python train.py --head_dim=32 --vocab_size=32000 --parallel_block=false --lr=0.00153 --lr_head=0.00587
Each number is 500 + 25 x the weight over the matrix's rms, rounded and kept within 0 to 999. Layers, rows and columns count from 0. Numbers have three digits each.

# layer 8 MLP gate, 512x192, rms 0.0771, rows 465-487, columns 96-191
505511510517528478488499485486506502545489531503524492484536513516446514540487520491479523468513522470473516481524510512524472526506526474508496517477494497480531504518510519513511505508476550498476510503497496514524481496517494550507511520525526505524477498489489569476492509521443477489
461518504557488489499475525522471507473473459507514471495475529499472505477526494457514496488467528515481468491496498491471508535487509480472531508548485489505430497512494533502542516467529524499509480480478499499492501506484528481518544538539519468551439521508533545505508478497534481525
499522502541539483561474476516492463493491524480515515508523502507474492532498458532537534489519503400462539513536483484473502555500571506499491514517500511461504506544565513475508489529519460520501530494488456489475474514490495493485489534466462507557544515491481463480506495513449454489
546538489482496507474523529472454469476497521471535523478470482511553521479476520468504518589550488524556462518481474460490475512493518512499477481519483478525525483485512553463504454505525472524515500476522532513533528528490484534533496489476522492526493465503516488434474508503481492517
511508508524516472478535535503454489511478501483498507442505463467508490516466477474474462500498504519495488465519499497495468540503459481497530499524519468487456517529529528511503500481477454557531490489505500491500479526534487477495505550523494490530531454505546545496480528495462503486
467526453480499495466477509495486468528528511496492508492523487482490512537545512443503486508481503497512493531517503497525502508494534497521492525499486502544533536527513508476489492509494466481515513495494502474519479487507516530463550490487490553521492494503480509544501482476466494491
511511454537538477506495488505476507527493491536458492545481501516495474521505503516497540515503543514511531552532496463441515490511555471496514500465486493519499504510510525480503508509489462503520492528533530518496474456500492513529458484477516493511489544493545473471488479470507482555
457471506498473468495519547497527539518534493494447513511512520498487442482496500510495473480507498535509528469459467556516504560505456488535500456483468457500552514501515517526527533431488531511494496467539527491475515476470501450468474481529526470494510517500524468541511468488521498536
469511506502495482517481495467487434546516451495495485554481475479462517536468527478526537525463493478481531515532433515502486520495482503496540539511501497505495493520457471481485473510514468532497491545497496529541511483492522535491538439511481485530498509478480490499508486535458494486
523534492473491488463461505485494512494503517486538527484464525467467507521516512505466526531517495489486501469492491508511510491479520524554495508519483457514475493467504544473487457516532546493484515524528524470508465471484472502492510515476461497533489464506496536518521547481511493491
499544530477487489532525515526520510513489505519507512504507507492460544486498526542472492468521494453473520492485469540482496537473508517502518493504525505484492488510515493495570447490504501496497536465475501489508490488501506505471463470491495562518504499472463513454519501479494534483
480504476471502496478529477464515497481529537513475507466479487523500506507486487492496518480532473483540534490480521486491536509474484525509492463509500483523486507463492472502511484525531507502460534475475519515499478457519486530521502467507514516501461504509469503519482512476480515539
474505467476485488497461505458498522504491530513534510488494473478492577512442504500521489442544512485518536512473516516519446532525463499478449528489495472499482460511464519456490489475515448477501501465507467489522495464565524489510506505494510543513500470521504541517502542480479523536
507513552509460494504506461481514455466498494523461529535460515514480525490506505506483539484524472457516504527485470482496485472487460504485553472479502505475494507455490474539503531493516482511521497484490504475463481497521513456468526473480458489521509512480494494506502524499518513481
469485529515533508490428487471482516493486479479485528518504538502508515487458515502534510482535525468434497494466499497529518515531505497534467526495497528501456491503557506523505504533516476536519486493481504499493523523522505540493513487481508551519545496543499517509509527488484505469
533519453486523463488491514471462511480559528501483473499478514474521529514475512490484522509529518468472521475469474493512470466456540506518501465516426480492481461506550568477580504572558505555516490509522540505481504474490534534517506532497551546509507481548468515528542486522519504478
527478450495475479498471486494489510513557525481487494472475476482496489515543512578475493540486493504494493475541467491460489554477482517526464454472504497522519514510548557519510517488498501503464501490530507530500497481519451494454418499499542529508484454497455504530508464523525472502
507527464495519484512513545476416480455527504478495495507511523529508494489516494469503466558506476506509556513474514496514515504514526489475507504481483486516554484488525489507542555506511488485507515488458504459502496561514510492530482486508503523500510516489523468510471507488506443513
478507484508483488496420504466498528510508492472493478519453498465482481503462526500499476520541520469490535515480506502498516527499547497540436533495527475503423497504555490445482531518494509510490476483436535494491468455504441516509505474483527453554540523493484519514521486545529499530
508519541514471503524498507479515499523528539495505497459498490486494486501430512537447480525534507521465492445483516488504505526483515459544520470459492478475487478472461493477488515503500488529481500487539528497503466499557502491500505528463496517507496480500519520495474552527507512463
505577536487518495487514489540540458491517504490500505518472493521518502467503485500489507490519506472505506502532511524464488511468528509505526490540478497494478505465503542511522471504566464480499513488491510511484510508517541480516451479500480512477513535504527505467476509496524502522
525496512496522515504518531516489467516536505488536523515492473486468505499446532526480492518520511515500534425479489514501520502503493508513484503481500493468471487507473507487518485484566517558525456497541493499515517491496519493531483451526488495482521503518504490500502523505510489536
560484499503492484524522504489541500492497539501500474471523513493533555487496471515539444484508496474495514454520489509528546490450493485503478491498512476516488497429480508537497532489500481490503473483465501501483524549518519463532481518519507513500516481506499504532465515527504531534
# layer 8 MLP up, 512x192, rms 0.0723, rows 465-487, columns 96-191
501498505504525481452469550541502512503521496492491525503491498487477497487477519514476474523477537578469480528496470454504490491514499480527539491471480504502503476511496528517523500477518497537537521514503516496497515501512535487520502522519550496491530528487534524504474505500528472467
516455480494506535530484500444548552480503513519475485492469509506530490456466476493488468522485519507511520501502499462501501449517547487496473463490529507522493468444507511500493519495525526506506486497507546482522474518544550485547515488471522574459548522492477510506473497470527522481
500520513503490530507517463522535495436506536467502529519506483505477513521498494537518508505505491511514503505505482471467469507519509482458500510508532509483508531497492453533530522512529504521521467477517505492543499546468438482457460509464462485484478477504513489523486504498500556453
490505480505504520489482477461500462464525488499534485530479463501504500455498522468509471508501469526498468521470545504471473501521503511486483477464494496466544470483466502492505495462471527531508469529497521522503545489503462499505524488504546535487525548448553504493499517521517492527
532494462485500510521476459496502515482515545514487489529517503530532471532490479524515464512536473497495475482486521477483517488537530474480486541499526534519491489527471512521520541488522511473508481467499552447470462464502503506524472522519540486474529474492490448498511507466518488544
481513483471522501499507497476498541506526522522534483471506474527490541486470486518521475456548556499535503553535503495527452523449490486502487502530482510538519449491484491532462486502519497470481469476478492522522470542509487477508486518486465471507485523547498514490505513509540485502
465509529500474500510503496508517518527526513528506521496501465492539518543506513485472510507483458482505530497468487481516515508496516545520495489480487468524542487460530479491535493493494523514454500529489504449500483533477473481486511481530526497513487454495467462533517458514486494506
499516497535482486516508465494529475468478534484543534532496422502477511480472480494480485477509520504511487478510462478500565517481507501514496481540491506526516534503469516491500466550478476493499527485512511521572481536499530475487499495447491519517482471499469486481508497509484473500
507500537486478492515494524488496484458485463491483480504534470518496507485549502507482532500465547506492507499521485492521534490493497491508518500505514471500536465469512539542501470481476496514447480500563511499567464511508509545463528514493496469511487487505512499489480467532469467472
493560516487476507477522473502533533517484474511492544541472537477516488473487484445502520570523517528501492487518490477490503512516500520517529506498533478526498555485501531467488503470513563485520489517488521489503510496485501484501458493474509473505500471481506559515474516461503559526
490476511455509515487503536519506468465505490499522509495540500492431510500459477516494498547499528490522549490432496481518518502479505483520480500459537524482548485507512499578472547495475492515521489503557500496546510474482494506499504484526464468515549516499542520501472507532505514498
535509503545507488463542537497476521478504497522471467499507504501484466486457490482513490474380562520511536513507485470496469511528508533509474486500455493495486541470517484513472537537476491525460509486509490525504501473522489516518479514476501487527519477521513500509504498521537518506
504542416459470524460493502504530492490482523498497464519442484447520523490486493483521480525522489515472522553536542548493452494513519485523551467487475517451494532501526502473496501521530458499495509528532545501473451496539491460529513536509479544486500496510474482491474496506493487486
518502469504500503551537500488511534508541480485529519517533517569533488483478514516507482554459554530473482490492492519507483494492500484467527488516531530504513494494515487514478509500521566524516500503527471507488538490498500516479529511498475525524524459516552505521505495483482460482
504532485511487481505482518537515501512553490486464497542503510473528473475499495485470477495516501501480474499488490445456489543469545482469498490481470487489498515510517535519516510511507501524479522488518493465502532482502522509497474471491489474488491483535502518498456514506505523463
486510487491528494477515523489476487490494499479502514518505501452503542521500527501473517483497513498528464474559478474451508450508481455494487445511515485463515515479499543491520539518500551445467508532499515545511545504473542516462464562521495521467481456491518484527513503500515508462
518466489454530490508475507521465456505520500505491440491548531538500520483472452489514432516481505455467496515445545472506484492510530493503467535519501471503499500502490461490479502510529476514522479442522504517540485543494506566494538494527537463486511540487499466469537535519498449449
496496511526490509523535486489499481503485493531477494469494537498540475485522510490508470495514502537504501510501498465501489481459455470486476474532496485509499525484535550506521501530496496512451541485501504542500570517473483512469507507544502455515508472510515509515478504509560510525
469509495494461492543512507464556524529528541492485515500521497520532482483510533486503475522497524536510477512523505530467533477540548477464490516519531470463485512507494525525519496460518513455494514451506539528553519489507486488466504498445521503472518536497515508511478495477512481526
518476489525511502482486529545482505481469474484506475572481526488518504478563451473552556503500473504483501544460471500493488485498482542482482522520468520499506509494546484519537497445487495498478509511510434481475534501482491494487490506509459479485508517500504432483532450475458512518
490495509514478513541503510495486504499505525537530502487508501512460496506546466526523490492530526492496508525470526554465504535477538501464486520520509512480471462526514509466491508500489510486517489486500494498509518481488434483495489467541486536483457487476490451496481539510505548490
502495496528507498486524502508512530476555506492508502510484498468480497496482448513517507526536480495531475501525522507564485517485494498558499502469530489528485501520491572512480507521491473491480496464559493524501480470515496560475498499473497522466489467479469548563516471486543485479
512495521476464489454524508518491430497477522505503474490494495445521485501501499463527484537540509506531475499545483540514538489498441490554466532551496461507482464476485514507496509491502508465484481512466457468456487501480521529537510500453522444493510494527481529521504527519514506506
# layer 8 MLP down (transposed), 512x192, rms 0.0682, rows 465-486, columns 96-191
590507494519486469480488468483504495505536527538504514454481466501464494509483506518494492509530529499517540485474507474510462541452540455531495522465481456474496486477486527480528507514494495453501505511486515494508484482511497531519488489510559490543443540513448516482487467541508481511
463488524536490493482520519519478523469475469497525457484547511477487536472530515495549500509483528493487442475492479520452501507475461490462508488532521412502486542490496503459508495485490516526459521528461508493478534555487502469489505543558488486514466493455527541456524483475477482499
481491492502493506514456556514524502544491460539497479491466523483491516519516516475499493492513538538514516519447506529502441479486505528523492497539458469466524501524458515551496522469464550492484490553536565498482539488520525489542503507534511494491515506483507490502501572509456446477
464545462500510518503529461515495503499539526490495470529452497547504485492474467464462480524472507465485514536451521469506514536511472526478575482525510505510503538483480462526521509520472509460510509511488504502514482505493475475471511491520484540510523519510519515491473506478547466524
516528463509479502550469507496445518500532520513500498502484518473493480481493503484560504500493462459496481498539527451528485514503502478526486510501486496488508467512473532485518520472508513532479494480522490522501478512506481518507496501490465465497503524477548528530515451482544491496
501467517521518475500518509491486490483479454488490449505496511484473496499488482488562500496501494524493484469492498498481507520509541487512533491512456512458489526503510490474479491540494508491445465511481512513514492530486474523516514544526557514528529542472517527470538528458480502504
471471431515504434454465472495520495527560549511515501531480504534537516507510484546488508478512465519522532490498491502500481513481524464483511495472525462517519490501514509487509494493489503472464532504486492470500530545491479461498480492451539519500504482568509471520526478489522524526
494555496509501515441495468526484510509516519482497483450491489495494485490473459528516507446502515480494505504547473502534490494477497518484483436471500495448467482491522463461440425496474538508460497489492497505497471474528483516481516513471488505485469482488499473513485488515478524479
533515501510479519491462518538464514497485457526450526488532464508472479477528511514482499540467504457483547495482508470492537501509503529532500520481454503544482535484514486534531523504510495543535504527541532517467485514534476518532492472508504473510490561493529495484531508494520468511
499467504480536563520456514493496528504503509519456488484506509473529455469507546483450486475506524489522513495514515459532498542491496505477493482540498502542508538500434454541491473511516491512538490475448522513538532482470546483480496461488519525419546545501480525472526480555495465500
460508549540524491517483520506486515507532489458499486511540520498465501500488498476535482519553502502463499520545536495459471504511483490496518501546537501524495523541447530470496431472499491491482490495450479511529490539550506473494476509509544563501486494509449533530483520447482486490
508516498479494468526500498487456499463467490484505533513460469531533520496519539509464500536510448489522494504485511537480554483467469462499546473459516443524490474462476507480469545531507495502512473467486506451511494507461518499493499475496523552464508494515476450496479478549501492472
478496522521519530508505530485506494526505476485463463498531522454490513497491483544510498500501448470514500493546514485501487445515522478474493502536509496477515490473496555466519462472526492492541503527487467483502469520519512518524464497460518490454509496536497547493478478466549489523
533535519480498472496488471473531507499529537541500457524508497432487532501482496455498478515492461510470491524506513492470517471524514496565485517506473511503470492505487529505525533491484484522538508540515501506472480531534446495512502487500533478473472473494504494499533527521505510487
460536489503516508551485503482518487488482520518527577499517517498491469471503497483475523513505521457519510528447470521502493513483502539504520540491517503476475504508508491496506499485493458522525510505533503502550490475512479522542533481490519572510526540502481491505484523473504500512
500521496480534508495501504502519528472443510505506522485503474537513511529496487484484454493495496546510482528500500516515521492528492511472490475511531464458491517515495471527538481459469496517494518483472485494483539546532490492507503503531504443520504525474547460483498568509500507531
503510473462484489475506465463500490511522492511532533497534447478485476499550510501488523485460503476524504465503480494497509550488465482532498497519502439493510522486530521511543551482492522456508513514516472504514523485477451459506516530497512461545483496490479551548508487519483486496
508509527487472539490489513507520503494493496485491510456500474557498508508463447493522471484487499505496500505477504510492511549479487463488529457506475487513493526476472492467471495519533488509517460497488544537487477500506488459457526488488500512515513523493499546540500478482544496508
477490519488476466502548542462518504507512484453452510454494522526473484466528461446511517500492503505507484499441494473448500469504487548477500508500461460483458506524510504520514501502525533445448493526518501512496486477483463531547521501507495478518508500533468493499502486488456501492
485536527486497455524502481469489508494498533490500524468492494502505520508438510499454481492527543528486513472496524485483501523500506449535510488481506461477461487469462500480496514528506506500487493503505533495512472530531524501516496526471527518599473514519495540499466531526502475513
503531495495507509504526495526541481536510505497499483474512488535488523507441483495494503512522501543501539513467464508478510514508491496521466457515504489511510523508517530565485515534479525509468491535498447508505480462497520511537543511492545486512488484458516524548508465467505499518
525495489462501512478469493481456504505486509527462475520493507446485483480501515549489494492514526494514521524525472474507542522524453523475498476471463501467538438473553469523454497536501498520547523516459486496497508554500477491530482551507496487485473502531484486489533502524500516529